From a checkpoint of a small transformer trained on Wikipedia: MLP 704 SwiGLU, vocabulary 1188.
Each number is 500 + 50 x the weight over the matrix's rms, rounded and kept within 0 to 999. Layers, rows and columns count from 0. Numbers have three digits each.

# up: layer 8 MLP up, 704x256, rms 0.0772, rows 546-665, columns 0-31
# down: layer 8 MLP down (transposed), 704x256, rms 0.0673, rows 546-665, columns 0-31
# gate: layer 8 MLP gate, 704x256, rms 0.08, rows 547-666, columns 0-31
up546:394535555446490630635415487562373517526553548602469517521517488523455517504435557514451457414499
down546:403525515483480578614577511560506497524546477523447569515516454555483517562447469463397543482487
gate547:481506477450477556507503501538534486465510389569435479533518489552522495452532491534516463510601
up547:467463510514544470566538494495463462574622552468521491568517566534537635634588513532479477601524
down547:543473509536543539500477510483518565469529525509476497469585564507492524561516451442451450623475
gate548:468511511521433508477558577501567437449568506572497555464474464483543417498497486527510577468521
up548:423435486514478429502581558499453530543583546509511583509551518528446472478492423586480546547503
down548:522427491550528446539527504478476540571413513452515529453522534576470498369546473498569446501538
gate549:456513442456526539461446520492585425468530414591583466402564445441462537470503533439447541560519
up549:475600498540549505448474453558513466542592463542451524453464505516496518492435475651491469505575
down549:521506409559571510470536581519568445558560514542422558434536538506522596435416493503467498556536
gate550:480533541542569490495548533505493461545470551471475479481493544418479550453577497435525414551475
up550:553572471470469504513537505529465427580519575546547535532453539568518496439525500552523508551481
down550:496543471571590544490455548522414456579481486549473470454484437487460526415454563530487455443544
gate551:561445507497546548424429530497500461447548470592544574454362538492498517495475520541471459435538
up551:525504587512507499476518515432446419470512509550471427475497612511624504612602568526495480495451
down551:504515517482515508503542450552385565552472526529458457538509513516544519561578467455467561514489
gate552:402537516498466530470460410483468431476444581486518545453431588501581526459587570440434514562589
up552:525491497551526440499495596568432541393378528476505402513435407459469471588442511499464444473394
down552:517569518357545507554477471442445403456476575460489561491522651493576502477503530478496512527583
gate553:474552557535509470559439552475431356507492444459604535395459495527452464481544334457482508571514
up553:531503515565598508563453497568506511429485524427588521490456514508491577588463460577410603562450
down553:431602448505545534440509475473570627448510494471509421566573538436459516590469498526576450444555
gate554:453558410489574563550529460564531561505482455462369552505482508432442522371564487585530432472489
up554:437568479522521539528451487590560511483554445420561414506449379464569536515439491458529479504482
down554:483436440616556458510448560553553521520496487496515509553376461522377560496437523473434492470488
gate555:470496582520560540532510438527438480497619517515558467506427589462467494426625499556542441361405
up555:499494494409470582482501544420568543476437489470517548467549439628494497532399528501403486532609
down555:467639430405474481502583478472611513532452495434459643447567425557435504555452425475473600571570
gate556:421520482514522491483467449503465561494395493555527449452488589521478429547458464423552454480535
up556:604451521484482489476489480481535542553447535534489499492458502370575600428466562557493466442444
down556:435570459509502600470535536531527405462468579518457468581445568523503438490454421465533420482457
gate557:472531492470478526518536406610480422538574493435614539487418539448494546556499562486459633487420
up557:519496582520433422483580568374534491444480537474552506554517445550463486486529535521474450541520
down557:484522444385533564485470445560480432499489460533417553540531533388481523550493486424461528484494
gate558:479551501488567430615404475540489401505359569490493558507467484515502523621465433668463493515555
up558:601467495479474480341629437574514523494471486550599441548534507525536504490540464465559532476536
down558:579540572556578470459451412523433555597483449443428508565483515526480482566460461516473434458524
gate559:475492450593455535505543535523536531469445498443494573531541518529463512441505570550519583472520
up559:546539488569497429485398508487519427570490477502537565491504500526549558570482520470493530511536
down559:417499514423507513474430528444484393449515549496460530479567491481589513543511513523482448549539
gate560:516498509538439471461524539500479475438436500484423580548523587507533613555466537478434483591509
up560:532492589452483382452452468407566559502394523496558455460550523531524529477592416580494443640524
down560:390542407476580644461484484473502536428563511569497471514563480466386436503593487510536553505494
gate561:461518424434517539513440489507624431490515511407477503561415522647541461448497479490451495545504
up561:526521445508456554533501514485553439522526498477548454517508563541521504439502448436439565614521
down561:551514477545388548525538466523552537446614452462490426470444517516518548430615482515379573567462
gate562:415479495524561506481441535478612460512532465521368455515501475479468561568577466494497490531533
up562:493597439452546447459437467500468466488503425505521534473443534440451550440494527556547467469581
down562:478550516523441495420598492454526533486481529513480512508532513428523472477505524511522547434487
gate563:430468451543536521541506481438564495489530417492513490535595490467481531646422412548514370407450
up563:471509503485475440588454589503542522449475506532546455584486478570490531501506516542523485494504
down563:418606521683520525497562560498522574558503503576447513568528515528497544541427486490442452486492
gate564:583464527459442472478481487545347536469484558537529466476352495464572570468412543414477420408424
up564:557523510490461541449574528357527448457438521327529493503554563556451548583466567541498500503535
down564:435691454524559480500450462560506541539435628480390529496545488511474619457534450452581543543534
gate565:546521483470472566418519480486474549516442438528508503552545568538582508510461524432430534496512
up565:524460418500452534457482497465550567554519485482483500502548495539502544514527449496523474390426
down565:516531435354424558441549471451432605513555464460498487472497544531509519589567513521487641478508
gate566:522512454534402506413390480552424477527457446500614504531462526395524504483563483551512510515398
up566:477477445484497459455520448554482518519481501387506504543516514547502493529457499521463452471463
down566:565517436521473557512539515439518445470488474379467519475545510498495519530465532506542386480462
gate567:424439530510485491443431422508578483557494364551538422479418359405517450448621464553476542438465
up567:567492482482443415522549603486503561520429561488525557564512501555438485503491496514519479585453
down567:522518495533523447480486519481451568521413629568390501509533495511365512483411444517472538558451
gate568:550496450466532504504551555524563421467424509477459493525386510552515476491552505520444557493459
up568:529490466518442498480547498535515543531483413497502514517499447518532534490467507489445487503486
down568:519510576472506475540511481510444530487465508587462468611555494522558436554410500511521517550531
gate569:577529475511481511471580475559448480432513386539474446388505458536592525509499413491509481525478
up569:556491502577469533627454612425463461543624506453601495585507441529509527395542504535476460492466
down569:513419495405496409380492515455552478502457496541488438521535570549457486572432545419506495491569
gate570:442542429513655633411556437487468560460421426492448482525540462475522551548470500522521388571525
up570:489435488439424538491544525495598470519504427378538459391532630529517587478584558484422557587472
down570:453552504488466443441455505527450465557499532562487518558455512557527539475601578530445617588489
gate571:508466452519523507483498494522480442496503490492535498516562589547447534494560512486436452519467
up571:454457549418440449463487450476481516479386483466451434485575525507477548508398528456511495482508
down571:461586495547537497494533598492544456463476468460531530522516524515446489492543498563347530484466
gate572:548469460482543507490504416457531505506463498508516527487441563427522567528480478555555484511533
up572:490490480486523461407427532526522510378482445547568503413553529438508515526373509546441513495370
down572:553388523426551540525457395531468588477463505573492454592562542541606530522464470441567535423383
gate573:520486454471541494487455557521550439467476507528450450513431516506464568482488483496539479484472
up573:508478497432537484549493538562477510490446481503471491449503424516451515551438433540493442517509
down573:527402576446466527462492448485540476488535532441521570486490476409521495566551482460568504516527
gate574:454514490487456490436493447427578522489472491522501545535458419502454432555584447451573465429482
up574:469495519529528457631464428531483553567454439412433475492476511540564493494488505461481493543540
down574:447622441518607503546537458507494441534455505463493516577513559545534559579481536456422503482492
gate575:446465550516541559556455518422508543550551461472458590585556543502545547471517524640567437416526
up575:473534536497540513523596511527576511447611623470519383389483433412421483580444498462507509624376
down575:631398545529494521455475432486474475498484538463508489456410478522329454520480568455530500477415
gate576:426491534486504512456554557520448460537556540552399414547535452504536466519495523543470521517502
up576:537454608488471515525522529480529522465580540478419526486410464455509494469519488541473509575525
down576:491509483501442563545528495557526514403469533426560431538501506409509468532470511526502513482562
gate577:497584449547523533525501429491465522460617512604430575393488607490478512571479390456509487485509
up577:535450558469386481481559563418481489515467629501461492570578426451516480532544515432478455481485
down577:435530536422383442468514587435618420544502525478446435464556412436432532554553589557436578527473
gate578:574535464437588556599499518458537487427468456585535551479485526590461508525563521502431541546472
up578:496527441506508531631562442516532553579491459486588519497484520477512468477563452495504470522572
down578:517396519527492497484611539481415578457486519498480516424518513479514420472477486527502528476561
gate579:534539598503443424423524484535499523542412484493531441426416563526387432555529413520543445417563
up579:528512564497603442459591457603471495556423463494589507542454590509362432551520506476561486456553
down579:569385501520530576470529513543569610465514498461496498497487516499448403520509434545519525426569
gate580:441482507523478491517444513529546480463502454531481457560519501462452562439472547524446523551528
up580:522521410463466463577453531437541484549485461497500437490438468433564483565447416529541486459445
down580:475483482565541557518459545530521463500487482457397405498469500495486567530529477557533491520549
gate581:523584561434495496436428478472482525515485390540521435504502539447562506520378462624492460460480
up581:561450575474461438495515526489489513536418481467494555465483579500448488474573416449549488573544
down581:530535574493430571438624419505448486372486541526512499455434562518453434493581602521477426472526
gate582:493546483494503501517540416512562504540506454449511517461478527480597434539480513582460561480520
up582:616450443492534511549548476488503515458544519505476476511485451463475455462475499474552498484429
down582:526412514577532466582478535519512537503483565471470520489568479481477455533524444529518463526437
gate583:537503602565508541507485473497510503488465441489505547496449482517521479457526450530415495585505
up583:520477531575529485500495541537501484490491468524468566543509467559507477518557440483437450539420
down583:506484492574524438497518460413473555533506478447476572519453467538512538500548465513510539510477
gate584:494533527489483534457470444552479523575501446449544507587513473560516555581572578532442480476489
up584:537500482502516515509613472608528421572500454509470500443537442508466396545536445548503519428489
down584:550579549369459475481538506557518420508474512511525481460408500496466483565533436471412568396499
gate585:466508486437485468547473605517462520505473411459578488541442507504407507461515473490527579480396
up585:590437606474476571473489410478430506528566506517495531461520487527503614528446476436595481491575
down585:475498553529481504490532538504535558450510522570580451585469521437485533594469565537523510532490
gate586:513492421546466537326520495449572517458416429509530509605482466444441435518465541490508557420450
up586:575489467520500517516541471462388581445534565449422468509370471500470456468418420414584524408410
down586:521413604501454456416534526521509547550512535519457482401516579580609469490603494521491473583521
gate587:455523383452550509466395561483547414529470450382540543366498473449499525492517557566520456424483
up587:489486393421481508528417519481382424538506500550539585374550611465552553404518556507382490570557
down587:554304403416459581541482507518475472445517406494474516523508547450491546529473518491497453556582
gate588:501575497463485485544498594509564480620512487487489556525518494470513512488464484531375435483548
up588:480452597524577482616525447489388405489465454518494505365493479469418555552500436564553557459572
down588:597580480458536547484428483557538531531531458479486476505507501572514469496505491554443509551462
gate589:443559518488552496478519522553499530485476427490542486551466533484472466524456490511433540477567
up589:545459471593492547478398494452461561545436438516539494552500551437542472541472513504521487545578
down589:468480468433463557583487580425508523495558531407514503481472489538527468521493465488538484562526
gate590:624442496469501461503558474439439481490565521516549446538497399506453499479495555496518512513567
up590:504498518517501445536529542460523608533466424468513475497466490527610497419524449552560488442573
down590:466479533543485465508545491501483435438509601576564487507513532468486517536492472546558539455546
gate591:546444552517552456511513506411442462430478451463488554514475465509565538481468466549472527529533
up591:501509554496505482528470465439480547478518479537495584568457620451480571480446432488533464598549
down591:519612434510532527436508513495449518506560528527491501414456479489512508490518514387520518575480
gate592:447474534524488547484503461528488435441508542456449556523544475488565495438488536490463488437567
up592:534472394558523536536474435464539492549458573433479498565501578573481478454563517549483423618436
down592:537538414478438575543505506399488511528508576397474526439528496534461523504515486523502495586459
gate593:482524461484463474497520481518582360458558588508458491510480536496476455535505442492529515497477
up593:505397633510576510608523502491467475440519450496485484524548471550535423489519574437536478495539
down593:538588524456463478533495453533488511523524458527510586555531429550489517514460541519466490473440
gate594:514416587530431567490450457485541507539481517524474468507471534450458450492538451459581558456463
up594:505389543565543509420525438552400537472463440552488503549509445472389495449468533474545480463516
down594:487303478525432499426528452542548529448542538543472574479526562384484495465532506533575577433554
gate595:416443531514648554607489546483523517416492493583426551491432422540440525433398501476519436408612
up595:647567414416386555522508496484420492468540573524568410500544588402456430451580499512482488531394
down595:459549432517492489537418530570457470580478498515507504434542527411474565537422513396385595531438
gate596:557466450406552483476530488563574461471539545409451495437531487383463468502483539494486508418468
up596:599535432506510546458447402522441481463497541454497463546497497427509530527501542517509569450461
down596:497402513528444455559490518429492534491474474471531591467496515608529516453523458491483483539442
gate597:493589516546440429502490488465536494446521532506499544472529464471546437501399473613490562516455
up597:446541510542446513479488524575505473556544588539592578483451503465493438499523519483515560485560
down597:467528483520525398578478502497571512444534418526498512519558459547466564505472468523485471526506
gate598:456519504545481437447484396476495412488519413511563532552556472502488534543418501431425467401499
up598:451602441550455456501455405498526504509570472438503531569469524525489523557458552462515472498476
down598:551469441497429493497459447489457476511535470461510511550485539498481516420487454524522555506549
gate599:530471573530536526448446548525468481463579410529516481495498473500471544490528513398492498455509
up599:509430526490510433522533439469534455450425542472568516498513550566557579391495545576522436434510
down599:475518555462529484496493534439522467497494476463524405571473532480519484556574492563482470490471
gate600:460531484462453449558463562530457535428405566583624439544572500458478372526478525520492523455542
up600:510481506451413458503595507474476430441439427546523474511494472552477384595479477501532485532516
down600:516404506542502438498517517417495537483506423489528505499492497356526434454527600458471545556460
gate601:555484527498449460467479495482478493506471460473523449510524471560476542476520521513505429471453
up601:545494470475504532576511507500502474557542534503491500474550562486549458465476418467461498477539
down601:568480529475506516572522459518481481514438450497532474462507521495555505491487439481548533477503
gate602:521539563476518485522395352511477419557460414494560489424529444535504408559480506427516549427495
up602:456500456475563551443484504560470574516459434534466531538537535492458561513423433502451519466425
down602:406505509559561503480429464422438498521597394576553560466544588499411530441512521416450463580519
gate603:501464612550534549569450440471608538396545480492559444574429544501479532416559547613375521504551
up603:410539543541476423634459498451620518433591460509481429466392543491476453456481568552490502367556
down603:444302558572485556567525546496509530424505392496521479415525462484516566495446536484515459514561
gate604:434605545458471449446524586472607490462508495482436526516569531427441454497534611562531587447580
up604:511565535484500563416517427496494456511512513446583461590559518465514507337452471444450535422530
down604:445524557486486462424559529554492425577453556539550489546626441443554481449472539485463517450507
gate605:418473518528436445502505632468606431493477535464516482517442465474562504527512443534498474464513
up605:487523568496461440506471517477475471482457558452459513486453449500492478508507506529519495555439
down605:453491566479414526508503560479467496405499486511474560540527480525514459428502493541552455563505
gate606:550493562500459592490551559408531583521447474547484568516554407455533461504551593474490419383442
up606:402520583397495441459491502432464434503530484640607482490533486577451449557487475432504480469515
down606:590443530424423527485529530534511523525540480494430513517553480451442614523485576434479399497533
gate607:513461487488369388534500494487513526559507495409496480507520428466535455448452452513483492454565
up607:567471474514515466603419516422469520480478527492513481501460462438507595475571579518447522516609
down607:484490484459551600468545549386467517499493622442527505509510472564496508476552624557464495560562
gate608:412495429548524512512540547631542513497425531482615583423554503461451448531459558504519534491563
up608:649502544390439530408457459351461599566510452513440429464337429585498497408455574451583440506501
down608:441517538382485511420536388372560463542520513493518410561530464586545514551545438574415494426464
gate609:435464530508514472554555491452436571534568517449423488580521491465472529442468572410593511466526
up609:475443505510536526484503528515412525477497515534536529476462455535505496494542405628505511346482
down609:543647526515531526452488495456467402508550542524524478500501531450508573446488515507519579506455
gate610:486388487451536451454523501515558498479505572464444495547538449511547574453601547610502449483525
up610:525546515510517502446491589532465459375505506571463418440466545476482531441545522523457509485471
down610:453725479384482498456498498423549524460495493470557437412505502486476582448557461480446486446539
gate611:442425426518529541571561531466593515482491492489502526572583424621470590515533558571482517495504
up611:550449493515440576565538488494478509481489488551535493550458553491494559549492589457496493576564
down611:583481517467508577518493514525456401553500519485590476506480483484556520510442460499512565531430
gate612:451537408460559515525488539522524476491486527501506513409468509461565517511531491504505509446511
up612:449501477476461500536490561520553503540516392500548465425442474478629418396572581460524483523508
down612:511434499537424473521531457474559536544546505510499471580449421527499536454498554497552481428499
gate613:533362530515530431509432545507478427545507514501447481489467460535488429460419536628550453417504
up613:557624515486494469506424519475542448355587494474434509516479522518472471518595408420399566521590
down613:490603504460545495564444528455533478537519547526534571441549496481560494542487472599471521466506
gate614:556564574416517526485515544434512510583568443566486483600410515525549476549568510473492487487484
up614:465435512479504560631474530531548428500534469450578568561576515397412593429583491470517501487643
down614:522565515456569608443558483495420511510436523412475555478562526515481487548511551535510465429570
gate615:510496495502598468535442451498445482567483428465506416511562444603546499413449490519505515494509
up615:522475507514501417543544539468459537507462476548481484461500503543463521515515462541539556501522
down615:470510425458470473496551461503498458552567482455486475440502573529478551468495587556421582483593
gate616:425476434494530556514455432411498470448503486463507533508466485513555520499430521463430456481516
up616:452560524482447506473466508470560613518467497447443494513413552512453477471540542552605479512469
down616:411461535515462536478454429507509583431470454446475507522465478554515437447621556585537362444563
gate617:451551510481542382581494503527502525461546478594523521451578542448463495506440508563445499540471
up617:404507540520470536509482553531493527488510488463520556533480491506480538451551481513529519558523
down617:494474472561495517456401513444485525494441522498578526504456521591471451550475406517571524505501
gate618:489447540537458466519513528565535500393532470508459539404474435471417501524518428535528463468442
up618:483513564506510502472510431462456494552476491524414418525483455502557521560520552512589524488506
down618:439380520491439484503523547509482482386440548435536477524484452522576391528516495570424430509506
gate619:493555496588508608421419447467541529366487466424652499466416561535457475373583555509446521456431
up619:453482541561471603450437499440523531468531421488597470511535522505427455442463585489549470459442
down619:493480508505472565572490455516575482523521460504506420496472559479501426480511469462421547494392
gate620:469475577586451521456560498423504511497530581438538521561621451526457461509580553443555506511552
up620:512477525563470486414532474430510516509504565456601431498535451527514400479555461447503416462475
down620:520391495488454450539498523504442540446577459526501497496540463517495490472541556452520481577487
gate621:537552447474460567528570555452570557577494467497364502540491455425415511516430487560551471575400
up621:421574509559592471529449491515571449507468514546449437563543569482405509502434495500492546503450
down621:505329481524425485492466521471468526468475486442616472477532487513589503421547493508527505490536
gate622:490405475541536564441454526456498509391457551468443493529430480436472573429473416519511584509391
up622:484392440464518566449522495524383413458490580497446393474458509428552506431524450440596534459474
down622:452566449522536545453551475500391597431498464458440402479569529424537547488557509501555553491381
gate623:525465525480522557433514469484485460542487495498535451494420550469497417483535511502383550515449
up623:466482475471446531467516498539570434397533416412540424499492410441502451459487492462492469452472
down623:443632509314472537561546537604479473415468385399509475490494478489447524449555427509494529575481
gate624:527456488508438590410449451521447490371483520499523484396435540520524511554536568417558466508583
up624:485532507468555597574554534537476509570412521556453509583585524550521378604481431499489578459513
down624:508670496482557488580538592531474492568543519503446515555502474490440490555500465513508578558454
gate625:484524497518486502496505521539445455481502420517537559487511610489451506534466412471381502463446
up625:516470440518444455462548512497485549479535443472594506449416465536511498590490482465436478502501
down625:489516479545422472426481450506432529460510494458456453454480447354525523559466489556463529525577
gate626:494537534464441509489439559507617437580469504581540580452525429484551400453516567522539455492472
up626:523477504479457486569493504481564589545457440524442475464531408551478407508546526529594605521463
down626:559490466510494500508489446498484519520493510560491479555422577473498617543540498514466544554612
gate627:568518603458487563508502506399541543471505450561512503501471553491479501462593592604502481519501
up627:480415468479471535414548503356454534579567511414449556528464570550458452561502467480556445524571
down627:401565456405540531466579544423440569489532493537507540524524539547496462518472484483590477534519
gate628:506543508470537466439464543515570515460449441471485543531559480567541532524467532522471467485488
up628:474492403449486460421490519548535442500527467559418505454553537626486524537471468507460382581501
down628:520454489554565499506492521480463509427548543570505579492531501475530539548527530457543507550481
gate629:489517533496586534452522506485482529521543484516482423492488446529473447536440562537441563432485
up629:504490553551392513551504560471443497517465471450450535464539470457487464522464438496472492456516
down629:554513479532496501546495501426552470469552502543533521471424502421472512450445543519512445427539
gate630:511521503486481407406483519450473590434433514505440479546566446552481523482511477556527523432471
up630:569521512529516434492472519409502590434452524529421462589526473536476425446424494500561454480549
down630:596417558482529446533476434467486590581526612486533553476452456491561497443515390512599454542451
gate631:476628492607598544480460599466462477530494462505612473509401440542420516286531520401567447422535
up631:502557570605580544534552633510465526454474573586461423487451470569524594420476533448635473520525
down631:452336501512419412465531532577507536435526498502481545523543467463549463578472471521449548580457
gate632:441489443547470510542547500460473490526521494392429536496566480479462443500549543489561543518559
up632:522562492479456532455464523414460510524419514583465458509489454503449482522521543444441518459497
down632:536406516619509514453494529524447481501527481534473476421457495468580454420534533479493502447530
gate633:483491486454490514475524429523512457540594550409485552520500550447451471526508517457519494462495
up633:508484422586501483577484560535560535559459508598573474483557470571487545486495492502450540472461
down633:521554450568549476498453486493556469487489434468516467470492421518505534396506494486487521499458
gate634:458455455433579481450456521533520539494511542522470508478448494505456502630479494454475473490448
up634:554505412466471527435572460529487467553585489526525501517588509452581489407481532557519515534564
down634:530396521517460461459496527498452498514505472526476537555496486457517536453513541538579530539528
gate635:464580578480507552482494528443487445615485462504512591482452576497476458467511479558450442365553
up635:526438387496376508447482528479462501494416508444532448487584414539482593498491521446463548468437
down635:457559502567463462506549501556576486448545542532518445487549367393466576484518450550443524534361
gate636:545403556615519377484513467521432531497540580570442456443407611413503472411529441470420448444391
up636:417552410491482392570534577352548524493480401353524584566540339501456458554507497489568387516538
down636:406685428348538419501497498548511492444421471455416516450562477488394487493465515449672427488532
gate637:463422558364464463545416626534510418583487481543569561527505484504607516363439524537433577494517
up637:463487551391527434478422612541502403624496538564580602488572500475632514419375609505443609536433
down637:530258460555476434518454459566551607489575494527582487532589571516523548459572395480558484500528
gate638:475494432484508459483500394441595504606564479464539435516534545505417560526511516595555522512538
up638:414555443525513431514596523490479442550559420521501568431469540579448499568537513485495464502502
down638:488471548529569647477485507487463484472536484577502566553478610444482481440546537496547627538552
gate639:427486582510505519520479527498549463512437508449454534491521552507546472495558532531518520556495
up639:449491553430494544459542535529588469551476489523512520512427503415525480498469478482505495507449
down639:385375530504413515513506601478521595506489493419546454544526500554480469445450487452515482511560
gate640:431492499480544481471498418412448605512404536415535502617487448513534548527509513533553440408481
up640:616512404437563583504600462445485501448529499505456429530564498485528474487433619524544596540573
down640:568562540626518582517519529480504416606401468568462466590455525423493567455457507596444545485576
gate641:545442483476466550474507529479420464478522556576500483506537447426532472487560583491515526418424
up641:514474534403487541511471551433476612433519530561489475529495522491555383476550458535514507500484
down641:491602513478537516536424454455530514508452454544477462464562534489479503483554423547542493515491
gate642:383456581442569572460477488395514498483468429545547407524469605487436483422473547561480496506509
up642:426484554489499575562579496428538559540433427596553460627459588453436432477557573618556473556545
down642:410482546549499534575507555453522548500470451521491540464507521529511508478559532500510420507524
gate643:454596460517502505441414478520541485566375487500535454501384547484421459608544431572529478448530
up643:581426554491513489510584485511516544473487486520574419539566356511535522411437589422444577480392
down643:541583488453424472428454433427476572429546494596467408482552431479542554416473536544542511484424
gate644:532430530768431497560594563430565526543499507566480483535461407616504450495511477479573383506501
up644:503534495356465386488515470588484572423433433404590529516551512434444501511514553570502538533432
down644:552592468643499588472497525420549466550500531542457454495460521542484535508455514479486429412514
gate645:519462489520535484525607606519456468560480540538542420542536439520548546494520563567527563526397
up645:556470503568478520556451508491487520643466513511516504612540519487545488413599529545495513542412
down645:538491435455556441503527482500439518513549563444478555465485482515530560485613349525538540575527
gate646:511559461531534466496514456485449523465490437455552483543515531538508436472527502496494498460570
up646:505445543462444575443499446477561553537435503508502544532522478477497554573506513493542495534480
down646:558537519420592511568532514475514467535505532547470456501478508532461562569425463468478551525429
gate647:565449506488477469500485464547450474408551484471409463568446528519412414564546496573487523541397
up647:464510461493425578416524447556565510510505588471501514460477460426502577453478557412463585484566
down647:431528502555489524499421434511494524497490561498628413434560462517413479515527540432449514436564
gate648:450488438530518468480486481437517529473396521491477526422480539464398502491484505497504460459551
up648:522574481511550542527529541539467404514469548533529438512556448516537527487483489471472619518485
down648:538465499470463470537521497520504461489505520538522470481514471501495478514466517408478622408518
gate649:422460535550520424493413531446581454451505415608550436370412504459475506496513513503442548452491
up649:490475507516534552467537548487567565572559474534584521481439590433524404455465497596490533478482
down649:519477522564501585556539480521472456512568572561391520499530491503543455502507536488451569561480
gate650:537424558453510494485461515578445483555501570528454509524439451523499506492455442567515480528446
up650:494507462538457525501506506507535506493458538488517523432558556570476526560517420507483456507548
down650:579480546522491455449488598549484430549502501535477472573431530503545502498507509525493513419435
gate651:581497529503507538428566495443552580458537475521496384517494420437514453498562511455420464468572
up651:515529531503451550435576453488427536480514440474555511461478424532500483462503519462499473542483
down651:451603510483482562551455533547499453487521519482520514446409508481519445541558537534434537529537
gate652:511495503491517472505511519560458487563488484495477511416583511535500485454492539504465511505539
up652:455505507483565457501452483456555525500494483560474435499452414506430520520411579577461527459434
down652:527525565488450517485445545482521487552512453554431429515532436518473576496463520516575518535524
gate653:451498496542559442553517455574450432608524473506554485472493449479544640453571513473501504463484
up653:413476433555415469476464448566363448568495450571492506502412369497569528449564498474552491492561
down653:494547480448514511458529506488450556475495522521529527481465465490398407526518474619510481512548
gate654:501517488472522521497420465499546566516557467574491552532568436399502437516515470567473541454515
up654:522538492474482474483512457483580493505573474448549608542547484499411453562506394438487491517544
down654:496574485479523442589447476516497531552515532474554570530499462427523409586540380473563424485498
gate655:446532513496510479554424408463412487526403470564538403560535511470525501474478584539522510453507
up655:520516467494436561474517529431526526520414477526572588548628398580496521476585505410401605534512
down655:536372506548487492489558642455499502357517506456442528378458452523504530485481463469467499475405
gate656:527440550452546515514481552533544461524465612583471500519488516455569469467496526463506546494482
up656:536460501447500578571490543518536571485480417460528467456514530559396440536471501418560434605582
down656:527533496488500424448446587521476529483450452437543504387504427516487435442453485459470455544483
gate657:523496514486548531437503526534575532499540444532471546366538456476465527583389553590467455538459
up657:458422513488465451446508465512499509544444508466525526472428597470477496549491470525552422403566
down657:558375524491463441431555391503531448432500542463516430445479574504571528538510427488484363431440
gate658:540493602491526468502448476443553498478513514509582459467522495533457586524440522575523516388527
up658:523493582489505426477429534480531400488422492582508476471560467456403628484354581661506469423520
down658:525508495503450562417510506423415539498515561452406469464507586563534534462433468475492503446553
gate659:567595376589604572476512644484561542492482451477580578496376413531462522462428480515532387468490
up659:417561519430434433441535448482496405504397476503554471552495511570439538589528465573398580459473
down659:529524455613517542509482557455507486505534526530497520465451485521453514440411541492506450477527
gate660:461505444505476509368574557497519423537486585458479544496456529504512380505465551556515495500426
up660:503498466458530502482402565513449533521516532498553566503476499536525525485545454536489516490499
down660:529599487543591576508395433472541590503564461481463542532495543484505526456465534479523585531603
gate661:516464440561508431466472546441511581545490468497518529473517512562492563553524534607512484560485
up661:507464512556502469494481573508448447511481494510507517443459422493420518517605434504494517503461
down661:506396576479463570509492489500446556442553516527474460439511414458531578491494497488520489515473
gate662:520505519491476519541499571476456447477480454421452523456487571528537467493575565470584402593441
up662:508450465497503453436490536584532464540514569503475455442497492511535451420472485554507494498549
down662:491528460537495505517572520532534522521520520423524549481524431520528534564532545568436511536554
gate663:448492494413557548415571551473428501566401478576559546526515503485468516491422520507387465440547
up663:520522496535509508523460443550546521422534541451457471439472525546468556550457511467533512572489
down663:450567542512499490510461508434430428516463535503550572502480509529458461498443572447471510452504
gate664:485496540484582503501494567494508516542440484531503475476508414464535488467526537515497524493510
up664:554506615477497497453571475459618497485490473512511446458473468559457456539536544491395532551456
down664:446550546464511544482381518504551500463462497528435482513521468462508443468437577539605444437479
gate665:454512501464538512535478524551489468519446474415438501477443400489471420455405540524516491539556
up665:529420484496370488425534424559574571468468597556536457494547523453574461555586425487539490548563
down665:496691522372478477547490434513559578517504471507436464531512504484484572549373410477597398481554
gate666:549470563404541482454448506537471489408445440458550451488577474576466473450508523530548518492489